Each number is 500 + 40 x the weight over its row's rms, rounded and kept within 0 to 999. Layers, rows and columns count from 0. Numbers have three digits each. The size before them is the row's rms in percent of the matrix's.

# up: layer 6 MLP up, 3072x768, rms 0.0624, rows 1261-1360, columns 192-255
# down: layer 6 MLP down (transposed), 3072x768, rms 0.0965, rows 1261-1360, columns 192-255
up1261 093:482478525461520528576511448481537483497540459426511442484550528501562451504575531531521478549491527464582547513506453449565501551428503553557491502560471534511526480490488555465519456540484462
down1261 100:498529450463494545531478561560489531447464451436485545459476528525499549487478545485508581534532518580598567555477482492457563544511466473483480511519503439489471552477519511498531466494491454
up1262 078:481545442524538479522440417483518451527480530568461497505571485519559491437472518508526563510563455521518509470491449505478536509434489417504508539469486483434479431470549511570481641484525475
down1262 070:485515447512541497447458516518533481501576564502437550487460494492548480475447516424440526409456483465535455483471464518473504481488530450502562579445550548472507515471536467596456519544561446
up1263 112:531541510537557471483417540487553469480463487492511477490499482466491532475460507528515507497524515531449484546456543529471415503455474507523522503494524528495545505460517476397425460509549486
down1263 122:495483454530489485470414494466455498584449440526532446488544522481498538480438458541491551603548438541449493509556418463482547534464508462510505558504512567567540582466471493465502517435523535
up1264 094:537434580533505497464486458486463452464464435477518479495516489484458452469535512523571497577486498535552514500464465512558518505502480484589514502524509460543559555426505545463531548550522493
down1264 088:566479520511495538563524468490515426448457469485450506590472478472518522478515465480552450545551511509535488593514535608519530511456476496508532499478468475469505533467485510434498499542540539
up1265 107:472506493420537474581497500459505561488523492537533459481542484468475564487497577495428524417533569483485549513598529491514473527522499520528466478501458478512551479532538427540514538485513452
down1265 113:503481485572473466509495547531485505458525498585474520532455428503492409465516494520438506516468533508394538488582487514528417518528502492518550556501525504496506488532461508510488517484468502
up1266 089:505580457489455520558512539492533524518535457500488538511491512588576455532496513553410496537511461503578439453501515519469530496476505466444461522522484471465499557492435433534505511528503465
down1266 083:483448569515449521491496536540520458449530524531415506517501482521443536523497448539426441473523519506557465432474457486451541539436513526446468468500487509473548546480488486402446496487605460
up1267 103:489536535469471476506458476453507517496506543383532530574508514433505533515404538503447436497443477502446546505532421502507568545469476525574503497514490493442448514509574432493512495443521464
down1267 109:478491508418511487486516439467463452542491500546506569548478494537462509531538544551519447523572524559516497542528392509586551573534486463454521486515487548510470460499482470473508484470506509
up1268 096:612454496471479491511508479536517495556445508495548454502482493491498480490451489538491498535493533527556509479526448477516477492514556545577514468421552583544415484412521453521507513464556540
down1268 100:568420464491502560501375493498551498507502532479535511470439475503515459529427491418533479530506497471451485444489457514462515473527559462472517475430524535466470540512413522513492484531498444
up1269 082:619497526495457484410454537587530486472483497516476503495482575501501478475436528466587610487531450522561502515474472503522459477519483512493503504467503480494562546484456565536552494508501525
down1269 080:472465540476528555512476539531584463472490492507479552458462537568468486510541383536585461477569492488499530536483485576575519501465506529539480463475444529531560524466495469439504493472481528
up1270 098:493424542486490507492538495549487520543526437495484492583474440456437490487469510505465427523450464485536485487459482454562522520503525472486541565471412580525495488517536484503486468486456525
down1270 096:500507509505444513478511457489516511473541450472522531563549551542536483483518521500590484530448439456550488554468489407531457535554512428592523515515420511494443495518545429468425465512505511
up1271 104:534489506503535516482487618522428594475522473461505515463480519461488484469532394504493556476454552498478446457511540514479467531491517507548530508470474469517426480458483528584528526454502541
down1271 110:502465458499411496496525496501461492502506448466515488511518539498491489451510490428462499506464488518492552464491488457513482459421431557553528530544511472528522493542513530468521504483457525
up1272 101:514530523472500540484497535512472480494499505503497564396453605537543514534475479560529531512485458441470498435478500468500509517497499568556525440543513490519511517533553439458484483529492473
down1272 086:488513540507421540473550495470483547542445510483446543422508533505521460534467503540485453462507498489463470474547503524432519481491451501482555491491474495524495495477581435491465500437384539
up1273 101:520564537518443509528419519490510544571433460496563516487527542472510532479448509527568558482418492519510542583561523581486482475460561465519456465548478518498559483492498497452525495503556532
down1273 116:498489508529515545508542463504526474501441505551595528509460491478541405546432508496499503494523548529514441463423537508512440444464546538498478478470514501508504464529446530514525501574498515
up1274 098:494466565497598515569440474591465445548481493498559464473511500485510500550430506440486498423502439443509566541521474516471494579519448512484537492460471551447565493427433472461399442478495535
down1274 095:538430467578555521486497501567503483474484504490509484493466504489511526575502469541474483478545496483463567480487502521438481527466491565480509512530506554498437536503501538523456474495513618
up1275 106:538584464560521550471506557510471432472469531489527457516525466559538530478502492525513487547453513474487512494466447479534496492488500423491490458525542439553530511500412447503580486434583554
down1275 106:492460529577520487502496597475518487476478553466520461508511489493464488476496476493482531548443460472500551487460454464497460455449473483536494537481526536509574475476498465488446492484470450
up1276 066:564478505493570531533533453496429564515534486453560509496498512499470460519491518522486392611444465479529549469522501573534551499477536560469481469500530555451434482505504506494416562444489465
down1276 061:503521480478484594633549527511505512461528472542489402435529491578465477520517518503494542439435489446481577511510526507539469400496532490513496561553488534514456430565474525511456411516495472
up1277 106:453448478521509513588503490509494478601552547566519433449478468445522511520462530547503540525429401427505519446568517508463492572570390459485542525553495500497484490550521470479500535519567525
down1277 113:477537463549487534547511436459550501486451499427452453498476424506568464505520470458525536490487505513456492487509513481498524502519491543491546454502525498475502456562549537464540532475567510
up1278 107:374458430520478495525483490471595513458472528531534533470479587522541554459458498507497463461514428409532489450500522528473502525462462529483584466512503481519479538507519580471536593554533510
down1278 108:445511541462460444554459540467504530482461436467525514554468521510579488501563551518527455473506515519532429454436441470509425523463474486531447532504403492571475478496473528558499515517520518
up1279 093:424497505458496428555457419533489478504548495563490498552419460465449497488505575485515459511460563616529467503482523504483480530511528452480467521505516503586495478568426577505494532502562532
down1279 081:414508508477528460487451493472530495468451516449430458477499500521472487456501545498496490538423516528477540540471487491530510448541494423473430408453455486537540474528482512537496501520553483
up1280 094:512531461570468515449479524511551530468606419462519559532490511434507552478433477568449534447465503553448447552491591526499536502492478532499438475494519520482477525442582482465557519449524451
down1280 092:516517474562515515518494557480473472533582461491581510457504502462478475497559454560485470493548518508519514466532497453464500538487439440417530472416539459450555524522536468506563472484487478
up1281 095:465501522472564458471507501573512462492481606438534434495513532446528560456533515469423516456562470555482478454398488564483533547529440464516515519483549497547557455557528523517488541560470483
down1281 087:464464515489524528503578510545480447530493562565514488490499495450462463509517501443466588490552544445423444536455468539473566495556479464491512553490557432556498442558579490501491491597527436
up1282 105:452457498507492477549487511496535619521489477529458528425527489532476436477509472518486435550531470506472535455509567495508517504512527521571549525474538544466500522498493513525546540486483419
down1282 105:523510451418467458541558465466503419440475507456507502476477522488463528476516543457523513522478503620441442504473494580467507539506560474511500534447495534515478442477469472509403409561472558
up1283 105:469502485536448526564488511473532569458470433502514491537518517473434467523465484409478466465526563506560533469532501506524490442476449489533497470449476491523528453498497446568561514487533518
down1283 111:433438546477471476489544523515537534450457484490506469498482413495418502541543553540494473515484470553503469569469557550501496468525539485535497461531505550515447493455507547418544485478579455
up1284 091:469409529510454463524470579512467453535532490543450529485496498535509497501501528521526534498481451512582498431490485496551489518578526489483555488496603470403494447529492477509521557457447463
down1284 081:551454574478483570545486569508454494498583431488480499507485539538491479413511456465550485438514486508523514439507539487421452526486469512544602498499574549493487519460454549582486560519462505
up1285 099:465525570561428433446485462500545483488530456474527553494448534500517423497517474521455484465474454436539512553499472534480468454472469514531473441563477438446451543456413492516424515495538480
down1285 106:501470589448536512571470486471473545502441516455467494553411466478447573484454522539551557464511458471525464506557503475517541457444535466522500437477483427535467532490495495515540538515472415
up1286 108:468528462535550544558477526532480467498516519485484501540552513579453540467499525478555488439495537523524547485491477450486451562518548487422485471439531570418454468526547484463551482398565587
down1286 093:453532462557452496445462551518445494479468511487507509471471493507494527416442510518536549525517576485487468478433544386557460499542541511430427495509554498483515451479484448523504474485529576
up1287 110:471440392437490492479542504564493566531524529462435514527511550489550554477510520513502496518467531512577544583508526454529518492413478538489492484531517564468505493483497543485462526522528507
down1287 111:482410499521507573542462421533467496518508507583555497529510512524476449469398460485513510517527381538516486505551480446456460457455426453431507525485520513487501508498583505480506555522529508
up1288 112:465509524500477485538520551512427586539462452519561525466526478501497452525535508541469516499475496516511510564529497518506515490521569434510577513468496501522504541489542443484480491505453465
down1288 114:536530492540439487526493506495500516543450484545536509499508444551534519533450565446482499542553475493520533511523530486460511504486510459461519493506483481512559453507522485514539479484502494
up1289 082:496512618543528492530524495481518515436524493506473510557450483525555492542534589566520527508497501477567465500495436498500582526495519477461480585479591507482457605473502455502451544508504452
down1289 079:467509509513499479575489479513533443428498499460414512514489454510507492525504541472511534532464550469646486517489488524498523568496485513481485448494525420559477510454563462478454635478542489
up1290 093:503518487559493550527524523564518549520470483493558492491587512538574485470421466554451421474449481423530446485453520524552469474480510539517458489527505476426479474527493523487545423527497476
down1290 089:482489520502523542493543510493498544541520615542500480526489503560494502558551574490493461562566526528504511443518520525491506506467500572510513455508503429496580468470494496551547496565493477
up1291 103:438542455502440474537576464507497429504611452445528542489511502575548467466499500476510541411501599462544472546502404576512537558534504591503542503583477509531510492457515536432518557481476483
down1291 123:505547476526535500551529506551512534568630479502471456469534512553496456528539496538452503411508552477436510440491479493409541531553570526420586474398488522521450542510505526476509569499528521
up1292 103:426542452521506516590524514627502466498447520547477495446500467477536506454491551534460490472457456497522525515550498488480543498453516481475510538445553522496537398523453441506518512540484491
down1292 110:536438538535558557496580448564483539483493513440532482456556523481525470570479481518556429437555471506462497518470538436556474545509456464566521569414532435527476558484519503450499482480475483
up1293 105:422510574537528503466518511544501535460490496553504529466477474532462527505493486453478554523596543431482505402549534436397453494486518527513499442445487496432469549447521516529546481544485471
down1293 108:453538486595473458509432436571500431510558529531498560498482529494498491486494426552467552466495521525525516606513596487454537479589566504526523530524540475437431536447440438444540493505464437
up1294 090:559553449437470505508561512487573517450522494510523591478509490514494522500474440546573492518453502442538570399526468495490546522538487452516422499463468481515458480482448400524535493499460480
down1294 088:555526477500528510467490461512424496539556554547554512490423532514574563516418476553470564532455540564493542491472455443509519513521487533445502486539515534482464542538506460531487539516519516
up1295 109:443516505562474487543513521518432517531511475476503488471552451547546554473468492537489528520571489537544536463535382551569467508559430459421471537511462456480534500386447566534465571441543506
down1295 093:422537474544492505495500482536429511511506495520484486426464441461599516547487511524525494466496553531558466506566441536532519492532465484456464497512538396492461550424459517509430561455445527
up1296 098:548532516494501523495476508537509496566503493478513548485405450497474507526499496599494599560486488385452511484428499531478583524466515525538557533479491504496540486514541492468463527533526458
down1296 087:536513469527554558537525467588527516441458464495532580448442475501544436518537532557549489507446499425446570538492446493495531474497491498507542457477487520458572462525443433457441500469484456
up1297 098:489508440460490431556519439465457502499481475572531451491547543532526544501484455491529504482485468538531540487513527505422504496495507538486394455511471456575515496592438445463488587511490564
down1297 094:489477502473512467511452492524529587499526541511527476419444495508521506498412523580466525414498489524501526460460438498463554453493539469541485463528477460504483471482474506506466430477512485
up1298 096:408474491520464527448477554520586523509512463543545499484484484463427553468468492518516458546489562464506516488523467476391506583453532475546466436583471505470507526458415549544462518568460509
down1298 097:536445509563457558446599522505578498496465522510534472573516503535468459538482502488522481499463527432502522524469471489543529500454488462559458507524469532447449540542540449472518449441513524
up1299 096:487578448530479541549571461516453501460492552533487511572523477506512388519561541515534539525528519497482442394411463547508546431497494556496454440519557488503537444476441490500519518499488451
down1299 097:485487463443493486515511477437497435446411534426509500484539453440521378480505552469498571419522489541434481507453501469502452500559489528533511468561511461577469464465387540565516545528560536
up1300 108:438442526520418495525504505521456449477498449468548505491526491563502522510542499513516492518471552503497522480515557480573519446546501549512492506527548498456493418581492578462484474433539487
down1300 118:490517446559489506546427522511483471541492472530491472541517499533489518465513493515496489507488514459485467476511530476499538478481525549541506534513538508509545475501479392560606516493504452
up1301 116:511530613539458599517516556484466461496520551480492477452524511514604507506495507494484515520479481452564506458461411497547547467553431494578526545459572560446492544511477532461452489453500502
down1301 119:585525502518470499510549538510484520486437514496454515566486492553430437486552481534507440535537538536522498459484445522526443449468537460539492490502485532591521516480493474450540498524529569
up1302 099:531538550458461513529532426402533558461510517476555532526434407543488502516511433537480564480574439520486512491495518470528583522454503482503507500471565447473515538462490437525461522445491486
down1302 114:555548415504500512519511525528483475482495537508496569476535563525518533475441518453492455497694457498424571468599519514479579481482477468440498523553416494519460455585529429513551476503494504
up1303 109:588593510514500508533512504518467484494528475481502504525548437497435472442500519441528512508500545478485431513446488481450538570394482496511524548527566464520468547485481563523452500580458564
down1303 120:493535515523515459490517517494498532558477503562423547452514505548510511528478524462488523467432533490524523470507566513476546543483554476474489493559480492526519466488526417455515495469513527
up1304 110:475452452511524500448489469497457479554560512499476465449511573559498545506525459519525512434543481491453524480451486487477468445460484494530494482466514507503472467534517486505532507541440573
down1304 106:469504474485445379521478491536424429489538574460468481543519531469516483485410457546475481467509559512486487447550478491463412429439533486462520496503526513548480557514560446523492511516460551
up1305 094:470496575471493565479421499511526507510545477455510460461516517466488464501474475500533516468512486524557496468487459488481529511515505448456481545511491560565543445537467525487590549558571498
down1305 090:524467494568426511530507529515534449561465409536543483465579484509504508437466448458563491562527466532585444541550503517515511471522528399510460477576423545491496533499486424545550526503490488
up1306 115:495511543560547493478481581491548472573556506532501456447497584462457523533469569529503479529474495478473558593504458493493496531420555489523516513508469510538448570413546539522463523496546545
down1306 110:561600451460584567509418476504506509530450476551501550469474471552458477532605463488541508500443510490472519568554450451427531528487484549522525477491474573509483513533547487496520548568540429
up1307 093:466515483593554511499476407486552525500569438535470509518467456581483499595490441453587444526489591576503528375560532496584498490521466538528513599456510483517552522499591545474424469414488519
down1307 082:574491418514377457491509444448562432488499483498467533546532443517441412586531486582569519519547514525462424548471532537440466490573442532468459543492497519459502534483541531540485514485499566
up1308 105:472515458424497575518484497486531544524492451530513445505486440507532522548467501591520541539463533480545500459456492474434515553486576495506584591556496498493497523516584468511488591417509547
down1308 088:406449454513470576502494442486465505556444469497498505566482531493525460568520513513475556568474450473546511547472479499522499436554515535551498473495511487479495500491512540502500441506486505
up1309 095:590494557537477529484454597514568499493463502511538494510485575411425488529491553538421491485412554489527440504502479494514581475537521515520466508489523539539467468499469457459511425489481499
down1309 107:537522454540414563554548527444528398526517501558557508548439564511492479563409435507478505484465461572508492442474534472517471488595459512470569428454572484523507509474474561544464494483491499
up1310 115:554556485505518483459472471484529514504464481491477529507553531531491437471489508547541566505455583534466470499536514548454472501508484546539499421499484497482531428469552491473520461481475483
down1310 120:464486529540470566499491483512577507484490475480513500536578533462556467486534524508543474517455491471507485546545522499550533544465477483565534457521494459488551407470514559602535469433487478
up1311 097:457491523541424525522492482497526506529574558539485449479489504526577516431463530505466504534453518498508489484526413441476541488501456442549494481498464485507478541495489523525413451561445504
down1311 093:542548493483470549469493480556479482574491500462517511564439551435493568553549529561516518492495442460516566571469488517524555500501469433476614527528538476574441457505497461406528470525471571
up1312 099:544468463534525455501452460507443472574426487478470569582537507542446517516517441586520476517522507437535522443496530579550442509561583459515545548552546522545463484518508461464537535461559489
down1312 105:551518494529574512466565450474507522516448474469497491440510460509413449458486515535520389544475506562487471478494501493405485532545459478484503519422484558538577504560546460450517560523579537
up1313 106:480525543470484429464516428546495576513483453501539516541567502474522512479543471505541469489564510496500498477491494529432509453471467476465550479455456497496494533405499445528435500585543493
down1313 100:498473483464548472514493484470498516520510464532497424510525462507483544595531505568466508510471485540588465475487450444457517461432490485450549470523535498467489488543537467505523506566517485
up1314 097:545483465487537534577444505536451560523435508499516407503438454458480427480502496485507418529551543489505549532541479451495461523472550514513489507412517491494492488517514444492535550520455526
down1314 098:464418436474547430485530537458503552444474489529529485503473547534500500502475531450470493438545494495460499533574457529453562553438550482497473530447527523553487523524483397508475480408423487
up1315 105:540486608537500478466525510537457505451414511560470499460493530490547478525499487453546524499519595547510521435556515587507487424513491501518450531488448493482469529593457589585437546491486534
down1315 106:486465527473505476551493464614508490535486502539585490482553486492506566589490486489418559459439489441478466471523489539490519491468541452529532590519492446594502529496514508487525506436501527
up1316 105:606464400538571570515478496546477425491492488472476524491520534423462497477527473563453504527518535472469469472451483473520454493511513440512530427551492504531515550506470549523442453603469462
down1316 092:516459492531527515493467467511515475550466474569542533472442497495489539556483462546474470464448598534423518494489510508468447469570521528537488467538428527500500517543490547446508527509526460
up1317 118:545546557590453506501468466481484517464430444511466507470513517463475462544525534564497491557510496442403546618489490538462506530494462505515489560595555474461498477488440462516489545455476502
down1317 109:502539437505564527437492423512484479493564502473455443483470535512555420533487470459419527489487533439461504485530467562485487485521500473551545498431426491488501556519502520534573536598463514
up1318 105:499528536534469502509434511556471479546477550511541442495550500525472554464508479494486439424533461533507516502428611501580548500578464470530502549580513452580519514519446474549468492469521524
down1318 111:566521482510499493508439492543507480513441535525523522511501448548505519450519458498493545450488469520443557525468547498521486487502526614485437538470518537478489532477492517504517559525522514
up1319 054:497517570495544470524424519487517540498464570512460552530441419499549486499570486561499537514437505407497545500550545565574538523437482536494391576560562441447474516469455459517488483503543489
down1319 054:404491570483495460478547512439516459517534538470430554410451513556471434512475531536455451516442599531473502528537502381502493580545478620541480518492562498523481560509508469519444492510488528
up1320 095:435522443526551525550510518465583483538515407506471500521588510513502459493463530428600496470545489560534491476448520491505511599485492520555528521530432514463519530488533555553601528460451513
down1320 084:448444504502517497556471503512539496540449456422502486456593434467493458493494537501533482489462446539592459492460460537477449536445499558532483511566500405495466501483565562536628448525493445
up1321 039:530494489523449520407450469542490483581511515489492513581524534452466555590514549523534491546482530470529547591480471483502528518504521556521421494521521524469500569430508469465504492466515467
down1321 034:468446474452495501431467518466474583520553506535422465553508498494564539513515464479501546509389535481507575533484471455540480509495477572528443441454537498456502577498527555539517515458554516
up1322 102:501525431528526551488560519511513442422516497488498521477537573556501473466462413523500477553558560465502491560537509545515455569494497429535501453482550539438482516549567536577478478522481550
down1322 103:487441459586493480551566489514468394459505418516479473423513486509510465510533458538494616484573481511464434512482512509423460515489498527451494436511463508428487554494527424475426517478466541
up1323 100:580543482437493528537528521404502537485559432489470490430473482504496485506505483508475582524448528432461470527494446498514477533510406524471407465503498483428458494546516469431517506489474515
down1323 100:510479523508553469547574479465531576521442565497510522429554525606499505534549517410518433488495425451495529542439537462483526414511506549499477475493482484499529556509575458507483425486513479
up1324 095:484543539428502483472540493499462549436452588503475492462509421504563497415555504542508538434486500520513468479463468505468525526523533554455537491558498485497525557534553508471490584465563536
down1324 117:572489500457539517476488523485544491515441487439461516573479507475613520472546489452440521511596406516460480518465503578536495477526491453449492489490527502553581450544560438538519588557521484
up1325 100:556539489512470491473508545541468508453572522534577572472481504448512494476495492516531458503497451494582518502459498460568437505516517470502534468539536481442515530528525519491480480502488441
down1325 101:506536505536555456424592566468529453463592532460551412464575467525541509514451475569504465477451504463577403521462481395469445534523510470492539426495492463421573532470425500567552515476494482
up1326 121:440481455452470502538478463583501490449469536489493507500486521534587442533517484535457522509547507467515579487557460603550484529528453473456502485573453502517517477516470429472489505442523528
down1326 104:470480575500501457477557544557571469515452429511513491523545553527527514428507469534532531530547520512455496471535498481571527548511472509583441466535546508459514516474533529510478473488477532
up1327 079:477498506530515528513535493541546531496491523477480586540504512486473528512518551528475535511514415391486492492508479485447526511518485496486522531531442593497508485537490464565583516567439497
down1327 075:533438498486536461509526461470473559522470505467457472498458454506498506566633472525477447509452511492500452474564454484424481507430466453486573497483579435419514515497590546432533499474451417
up1328 110:529554478464501502597503525514551478533508447525512603558522494453545525512532535591565509391537507560468507484541474504472440613558494507489476442480462507535397539471458522520480464503476528
down1328 117:512509467540569556501515448524504551461513534473527494507531484500462509483505492508489476456460487475484511502522508473545566466532511510448497496452462512494446399440485488509554488494529495
up1329 097:514438561525493520548522452469429485455568484441432473504512479532487484441436432527494481522476510469428492508435487482564528427500522509524495497551422447491444597466511527476585517473526469
down1329 091:551450509528530561447527447516531470472445508501487469596475465573458482482505475487518442503468556482462434461417531562493497494477511498440524477503492445505529530535482501483529483516568425
up1330 107:534527506467458456505473537495461522499539528538515475482537485571504454497470490542530514482493478532541521473425526498486471488515535472417518504452501529507512469446532558565427539489482514
down1330 107:499549562461543516529436478538477547439445450518578451497526529507524368522489558510478544515425477532519491470462475469427554513578458504476522496452484533459516536544483509553491488534524451
up1331 099:494547513527480588481534458497474436483580511491501535468468543551438403572507526530458434552457523521588507447552519518503470501505494588535468464577537550436551549533557504541493564421554494
down1331 096:481473535512561600475466529491519466423545443547500459496546483548447502477482513501513544454462477597501508518493471515454427513483480583545460450516509512494614590453388506490501489506529481
up1332 108:518475498526421525443400498530499503518552438552470541532477488488469501574392495525517417470504576547440524486563420505479503462460497504504469444426485522531560524575485468571471570412481446
down1332 109:556449450558510427514434551500472512431509531550450516456457488506501523586509438493485472491519557548353442518489490536487533513517459438514539453513522507517500532487512515503540514536497498
up1333 110:518447521508479522494475454472497475559476502560504432428502521554581522441521548537517464453491539511501533495517543472472484485466502528508456452497501481447498544485495469453430477506496518
down1333 093:543434445529461491491432521501479503481497462569504500490443528543506539439517463512504455491498489451419522517485545467474523466556558591525446526476517470507529416492465513538499529478478484
up1334 086:552528433532472455569532476528438563562454579475501503491517604509490540553508571509534460452411541546542455482517558544461527522571476502520467556449523556514540540511523445503501496562505493
down1334 083:544516458508488441509510474544509500381515507524511558514531542482482449494502495445530465579425498561527388347563486444510503424549530423427495456476525559541492457518533452553493510531459595
up1335 105:443543519489472522520478430464548500597530493499531520535479517565479521550495472522514497521479493484489540524448470447544537564488420560534587534445468474556442492467505466534515526507472535
down1335 094:513491485463493539546505490501547445474539554520472509535513496495490522464560514395465510515452548464530529514514516495461507528526508438486535497497558508474578531519464488539499569472458452
up1336 107:449519491488505518538481533482442465493543512452426545498505505605522538460423455538510453541492541468528485521492483532482522487415495483548452506527530429456506422531455510459491534459523599
down1336 093:449459465517573469554545562506502539495515494518516480508523516562568492477473494465495442568501528599529502568528495516491493445468522542561525473500492430554546512476532456460464426470519568
up1337 093:499522559509503458470509532469479435479492496552637498578506504523499430509532448585546493490497509460434463533513493590581478475584516482560445554581515501504471562442523493487528540478518532
down1337 091:551522524591495550468358530463485455483440522456557446492492454524476428513501529521467488462434491545538485529517523471491489495521571488461452604533507522502476496467474539541532509453501521
up1338 114:553486497481550504527535508529455515447560462441491496510521483553399404466508513539457546513466475497428476533504492521491473472494568546459528474549543467447412494465562484540440464463504460
down1338 122:488435527538549515551467495474478471494516480453476498503433450557553502473468446500493530463524461487443588523501509543420470556490532457488505468515530504469480479531526490544539534531520494
up1339 106:573516499445520501465454512471572515495422484538448500518474491497585590557461453545459449500507520451498427624474454489462532412486435478459517518488525585477561566522512504474487463527601468
down1339 095:445545540555438499529491486498528605451481468518448503547490487449439517475535471470463467592582461527630506446544550508551517544502538564511461512450482564452461498497563493527535459563495483
up1340 106:505462469545564458549497461491495529474452547435487467494459472542528497541559534474472485462496499455495494541498503473520578537542524496536494432529518548535546534542485473526486534507520533
down1340 099:540549503538467490514521453509507525532444562468486455545502508421529483504605504460458473459535554503536413531458470469516488475537460602487511476491492541519497583485487494486466549547451484
up1341 100:455494514511493469517529572519538477504470475580471542552470555547468494521477463528490482484474486529493553476451476474486507520484556521533494533475507517477426531531466587459501516512518480
down1341 092:452498491507450508487538449485473519535432530467431494518453499526465500443513432467498465496470471548424496511518494459458428521489558514531455480550526444503364497430497484483533405470497467
up1342 109:470462542573616529430463507461494512452455478539517429536446525526564517520437568501500575468495470462505492497463479514468520479479511450505428465479409529552438493553607571560545523473513486
down1342 095:538455463533592523458556536564483513410509439530549487493475548494486460472484546487488534411500476517474494558508479490512490504486504510551542450466492539557503529568537529510549437461459462
up1343 101:604542462504454531509522495525549478519550534433455500496524541533486476557497478481472468533488513601493544551488466502478474491534554541480531507430477558472499469438529527464490529499479545
down1343 107:583554505504491501497542516485530589581497546475537482476493498553504468510496524488469488529403472535556518499477526493463465494513517504411544540535544518421471546486520512515477480507467485
up1344 096:457455506497489514472485492449528473522471529517481495573479433581510469486547472481479494471452570548534508532530476393545516533479538504466492503491584465527559544493593509448523506485543509
down1344 091:484505497546497467508434481477503516554442516485418516528502424503542412445524567526548498511364538479489451555485439371547456474537523556466530451518550513526493560450478519567584542496550514
up1345 102:425550471550509535531462469582488459454521530512523551587545582542488498540466513518425503502508550553510517502468479516505535496505463462482490447506556510436485492538509480513492464561511509
down1345 088:419515494508490479529437498561546468483562534514518503526500514520442522519468470473443492551510554561477543516467478480541476533503451485536443421504519486481491512546505488471446488513490426
up1346 094:586477386537497426533522587492531531435536592481517516567536462540503469533437531428461434580555471529507518516481522481404479552416559537574439610457494523543522492532489496456562510433468497
down1346 079:569414514496539570538472458478576544543537486465498446566474492575471563453488518503441567536539458452538503490517478470389448398479578444537521567458476511483571538473495543481479484514489499
up1347 115:493522426482532492466509472506449477496570491485466480490528556545562529478521561484520488488521536447508441443509510461491519491481430537426505540429550512491475543530544500452462500455536435
down1347 110:496532488493504479471484484474520475494434433483454552552486518556484445622479467520523474501538511431438474534500576459466528489560470481549510453537587540529516424505471453562517545528407497
up1348 088:469524550515478472466585545512451483561624493567489506518540539436521503514469490489481498500491515512504506541507499488420501427543503513432478489450559471561574531518469448563589471512430490
down1348 087:553490520403510502454586563474446489426506497484504505528458515467522481486500455535475438565472490471443481537515537516458539508464518568528478540532517477484471566498496559506518528566528499
up1349 099:547539498515559484503568483443524519512481521473465547496539440588528479502477508495474538486473519469473493552568425483513500513464501516515507486378532556456444465520501516567562485441435541
down1349 099:446509554540490551511497487453455439627458408520454486532466518445518486492462454465436506477583439476510505575430477503517523529488447575453448483494584531547516522453453559551513490503526498
up1350 100:554514494505514522501454505460522554517545518484485473473506500545450502450492482531546445481453436534520478464517492529526482531550478468572498580507563481529481592541509534518550550470472477
down1350 098:559500468500530507553480513508524539431471467488521539577484400500465455492503476547439460449417464473509430515464447504474447529573510506505535573432559477558485490514547448529482520406457458
up1351 101:535540517508510452481533498511461527499497549543458506497528532494473475422512435513440551492506571470510563510447538539488527557556579517528503504543525480500510542594483490475472593465474479
down1351 093:462504433497520481472526451444462496565495457574476537480485481501485455550504444526486476462529453550524529578446504519438485543444521501542542547442520537491507545532473494511578548472477522
up1352 114:433514524524507539511554504467590487515431478489506480576515555545598538507505545553532431495564511571558514427537534538501502541531526512497532488498525475484564510537504500464474511503434531
down1352 113:384487469513505483455494487469538529473490521461533505525466558475490511455504429408554488515488498507508519517536517491450503472561476437524479531469488504432547450446478489544449499521531462
up1353 104:533455573561464572490450499626529465553539512497525488564535465568479474418439511513465509501582493511479558503527447484538412557501484538447515514537501551510502523513484529493507434508488495
down1353 106:560489448445460501428473480418466522535525485534477487443504496548499530489569525396490474539474470460604529503440530470418433474516548456434459477464515524496487470564490534473508508496479469
up1354 102:463504528515529506486439491514629432504491493534419506498511577460441443469539508504492492512442532479532492509480514541505496459554500536509491495472506516487476537483499517560515498565481449
down1354 099:521504499480471490517582479388496481516525518447502514420512544521506461476475458527495519456456491508409530512462506501514491448553510528549470516502513531553606467483528529530537528493502542
up1355 104:501518495443542483505463452514484515540493447535481462494515499541450573513479572485438560440536486601557509404509531537503543470448493470454502426462452444504607434560523494449556531536528464
down1355 114:468470528531505540482490550454481500493446467544521489498559456557460499568452519514531538461496521494485441524518548528475492523517512457498570409471455483481492509463530422494568482407482470
up1356 116:523477431575477437410491545465539480490518488533465550524495525489471487614484512450450510494471498438470456451506485569438445523519496512593532569497511487504537484474539506456482478528470474
down1356 121:513495459457532441469512507439556557513429530477502498461475547516577520479555518458464455530544525442643472572537577615458463534503473483434498527470501459481499596479478476482429500530489486
up1357 095:481483564583483509499462489479506469511428467503513499558469413537503518477484458518555514402466499508560415463471442468442510439509525458401383544469533473521475482432442503505526486532484465
down1357 086:510518548415500521458544478446490456511429497578477553505466504474459531439552518510518547447480477474543462514476430486436431468578402476545508473507517525498548451484479537490414472501468443
up1358 100:467482479525496450477446487479513546502412471515423448539535522498525500477537402524535435461483517454529468553536410520499544541454539460519553528422517491481515478475545478493527548478509510
down1358 105:534527481547442508483482536567498574532512528513580476496547453454475590466431481498469444478545549488456466604539456488483573506608476439473537521499487521419456505548565522529481553525495627
up1359 099:537454483460555450487510548528554533482505566482465491478502519518437515473495410524527525534484501525536488463488506497565516459474463527524518524495531584508501474580444529472500453429524536
down1359 083:491511512488464453515494486545493559497496486530526509446493462518530477512513479552484488562444516456478447495503540478554514402519496492521465511468483570481517452492483570505511419485499463
up1360 113:489524541393534463475543485447488518505488488528563476473436550517453438510530404508465493468508467511507550521537439474481437532477436453471456580518474480496434427574473592475512504531491481
down1360 122:482475535510519504482467456473435533454483467558492491470489534531539541476522463468531465439501593489519512523572465457423508478542492518535525499532537533483467480515445493549518496525462461